config.toml
n_head = 18
head_dim = 64
activation = "squared_relu"
norm = "rmsnorm"
norm_place = "pre"
rope_fraction = 1.0
init_std_qkv = 0.0209
init_std_o = 0.00322
decay_shape = "pow"
Each number is 128 + 32 x the weight over its row's rms, rounded and kept within 0 to 255. Layers, rows and columns count from 0. Numbers have three digits each. The size before them is the row's rms in percent of the matrix's.

# layer 5 MLP down (transposed), 3840x768, rms 0.013, rows 1791-1812, columns 0-63
097:130077129118101088123159134132087081131142086054146085181164086117174119166152141152123095133173128120115157124081143175189127133072066124148115127112102086086146138139120188103149157125143167
108:082085134104050110127132082141115130099116131138117142140134182066090157068203091117148088107100129098123117110157056115109144117190142123130061101167131170152130137130185113146159170121157105
100:192069118090166134125041136122122162169126122177137152167134130108082128117112127099133123116085147125146130131128104119129199116112142133043145099180101146049157117117116125101153109120102208
089:146165209128160103113165153080078077113149117123115130132117074134148122115119206100150146143113125109102159108155117143114096156118120092147119094098172135137113188115115159120119193131116071
098:156126085175110070099134083067077103126158158142168084128116127150104137172140091170126095102159113099106073067124081153091177123123088153143150107198077123156122103140174117128113125081112171
095:116106117116131136126098127095133130067160106083158124214101062143114142147112097128046092097147128144145118165110120053107146121189144168122137091111158169172132128149153174119104135103132093
099:104103138091134124118129107139081087088150097131111196099140135147145159068132186159071195129120132058096160127141118109124149109186124118082133148135093099118168129087169157105102122118103129
092:088150146123118171150089125136079127130063150127155135079071113149143129157091068146083136108126136103072134108128169098158101124131091126144138103100072145137108150145154189166168115107101114
091:136170079107167091137108158140155151130116172162137162159155114140131079132140138125139159077150097172094160126134150171176127114084144162114161146069163122123152143114172128208144107163146209
102:094134150119118143059063084178141063116126157121106069123222201136065093104119108103151103123126079126095169115138115129154082106095108130170227117105151158094101118153090067143167088133081041
087:107125141183111093180159146166178177103199141101161147056130099089164128102145068087115108056128108110161115081124113149106111217107199108130116065120165141180128190089130125116098054114114128
090:158170102090093120136177134112132092114196125155095100177133091158130126169117118063137151135196127120126161130097106102161114181091156158086054149133178101137161137123124089132116109142088104
103:106134142121094133125145082102166154136155151124041109196154093091109114090120113123066144165057113155094181058165163217122066210189085141121068143134152139112200185114173106101107145083098086
091:152154132125150115110098091087095124172075115173198114098108157107151151135149073134134151101114095113127086151128129120131097152084167137184143113113122138130124136104144143041151201117058144
105:165108117090157132145182120122096153120155187129124121063155115184127159070122069145078142119077161117129060118101103132078167092182118166089134102085133157060193119144087117143148134132107172
088:108118132072113224167081115086145122136098143139116160118141178052065137089149155114147118130136145076112119166114113108158176225092075162111070114160118138127113143128134122114139049163110139
101:145156133140094132178146139131192129093109165178095134018131120154084111085156165140091117116140100161114121179209099118069067126130107171103053099095126122138113078167117137171147143126142152
115:123081159182127114172120101106097112126112146182141137119111100163140121135179071085094109108149123152124083086185148079090180064124129147145101143184081101231147127134109131095163142157199086
100:154117204121129142172137195141134172112127108172084130118149106097164093141134080162142109124111095138101086158105107128162137131115125109104172116074153180151134114141153124164119134163123109
098:093097149174214078123177115087106160123108094097151178141178079155142111123088125157141169114087084152100094096082122096130142180161156126088158145101107132090086101122064135134188122149095111
101:150128147134108186020185025105119114174067128112176170186088086188125132104169142136145064190134142133095130116101124135098072144134137138177117106080164078159153095200118109142099151141113179
095:128107160094109151079134107155074129064100152132124127141157086189132160131005140115087113153146139131182141130150132124175136146126145113116199135116184147101122088142157160155122130146102140
# layer 5 MLP up, 3840x768, rms 0.096, rows 1792-1812, columns 0-63
103:137089154119138144144180126102139118124161123093167081154062141100094151111078145112173110109117132114130121128127114127082183121134173135146132120112096088083123104125172051142161039136133120
104:087097112178117106087157114111110137131144118141144157130083161113157125147191112097188121088096070113132111159114160100152094137150138146103118127156131094109041101144114134146125123126117082
095:111137097114162112167135123154157166174149122077135125163144127066103069086115162122162159175135155157116104084160161074066113139135145157179108184137088125147131174132086113110125124139144127
095:117114096110147078107124150105227060144138168185164120159105151133167111145078146137158202139134154095166125157073147179137124130123083054126128202157176088149126124161079125102143161103080184
095:160185175109116148116086111156105132136094174119178092044073127142125066112112116108110138158146105090104131160122139165129101107149164136108131150141083161157104096065110149145119047095118179
101:145112110123145095143076187112189119091138107124163134100154150104135131098094186156138113106040160139096146124172179125161144070169132160131124085168094104119188099116163136138144120173086139
101:075145142083140071106144097160186120166112117145157134116151160150170046113120073093150109126053100152147161118101106178109132180086142193141161132147146080154180146121121088127120107106129092
099:153080179116137120118101151052126072061123055157131146121092121171153153144172113147115126181129103143119108170096103168099157105143088155119138165085107159165080134104189128100160054150174095
095:113101149073099120139156105159084157126161127178150144104142111100228102054104156170111168128148197144196159130117062088065140075133200211084115130149123105171119138114182143107105121129141102
093:104115115161147119160148123076146137061090129131150100106144157129071131116106160152151114111157208138109156131126161191098078142135106106169137200126080117162103105146114080094102133154143148
100:113080064129134120108115183157113086147135095151142102125096096125140179060121110164132062127169153125137144146139079101145112092157129163166112193096082119155166100103167166085124074133150105
096:149115154110158129086112087086143210110120191160097118130130082105102172147139149252103141171136158097121166091155104107101168164098077133170148130141080129125112075168126121078160088043115170
102:079123057112133090110105146159120155127155148121078136089148125121100125113163121196112049114124136111138155112129164084104165165139117094212164142070069115166121092099081115117108173136210194
108:108108106149147166129184070127090136127155139113125205114082130167175098124135127121161152115115172168152081153110090140131116079118140106200154153097100158091172104138125133127182112175172157
096:192106121175131127137120170125156194148124114143131118097124122106122152200158107111129117117090155153109122179101076177140069070145157099144162094092129116138152118132121132083107159101137158
097:123123137096124079135185125122151158141091074129086134124131120102141203086155161154150140125162138097117119086082173140130106164164094066097113157129095101099147170137126107111109122141103086
101:088038103092123153162063024135130091110189124131156137104104149114128063129169057128094135122105120211129112133079138141128148082117102143128160186115167132087185134101123124166110144197141161
101:142142135133121069084083128133108172126148116118141103153142108086118169125172164152124181136108197110141059154096119120124121092117182098130140175140138071168132149136075101146076103119186109
107:109058159081177075190108173114095077112091126146104102114155072131140126146138127065059119105116131133163085166141150148110148104143151117143112130161126145195136063106140044159114136144144129
096:166124182112170166083116119157153044187117112133103111122192104111096152098205115138083040133191129170133154154111158131124098102069102200171087155141129158167113132174129116103136075122103107
092:168124110143156200120174116157171072117147152099160160062172119128117170126105131122138119084135085160189158172082091169209150163113053086143133154075137167148108099164170074105141175111051156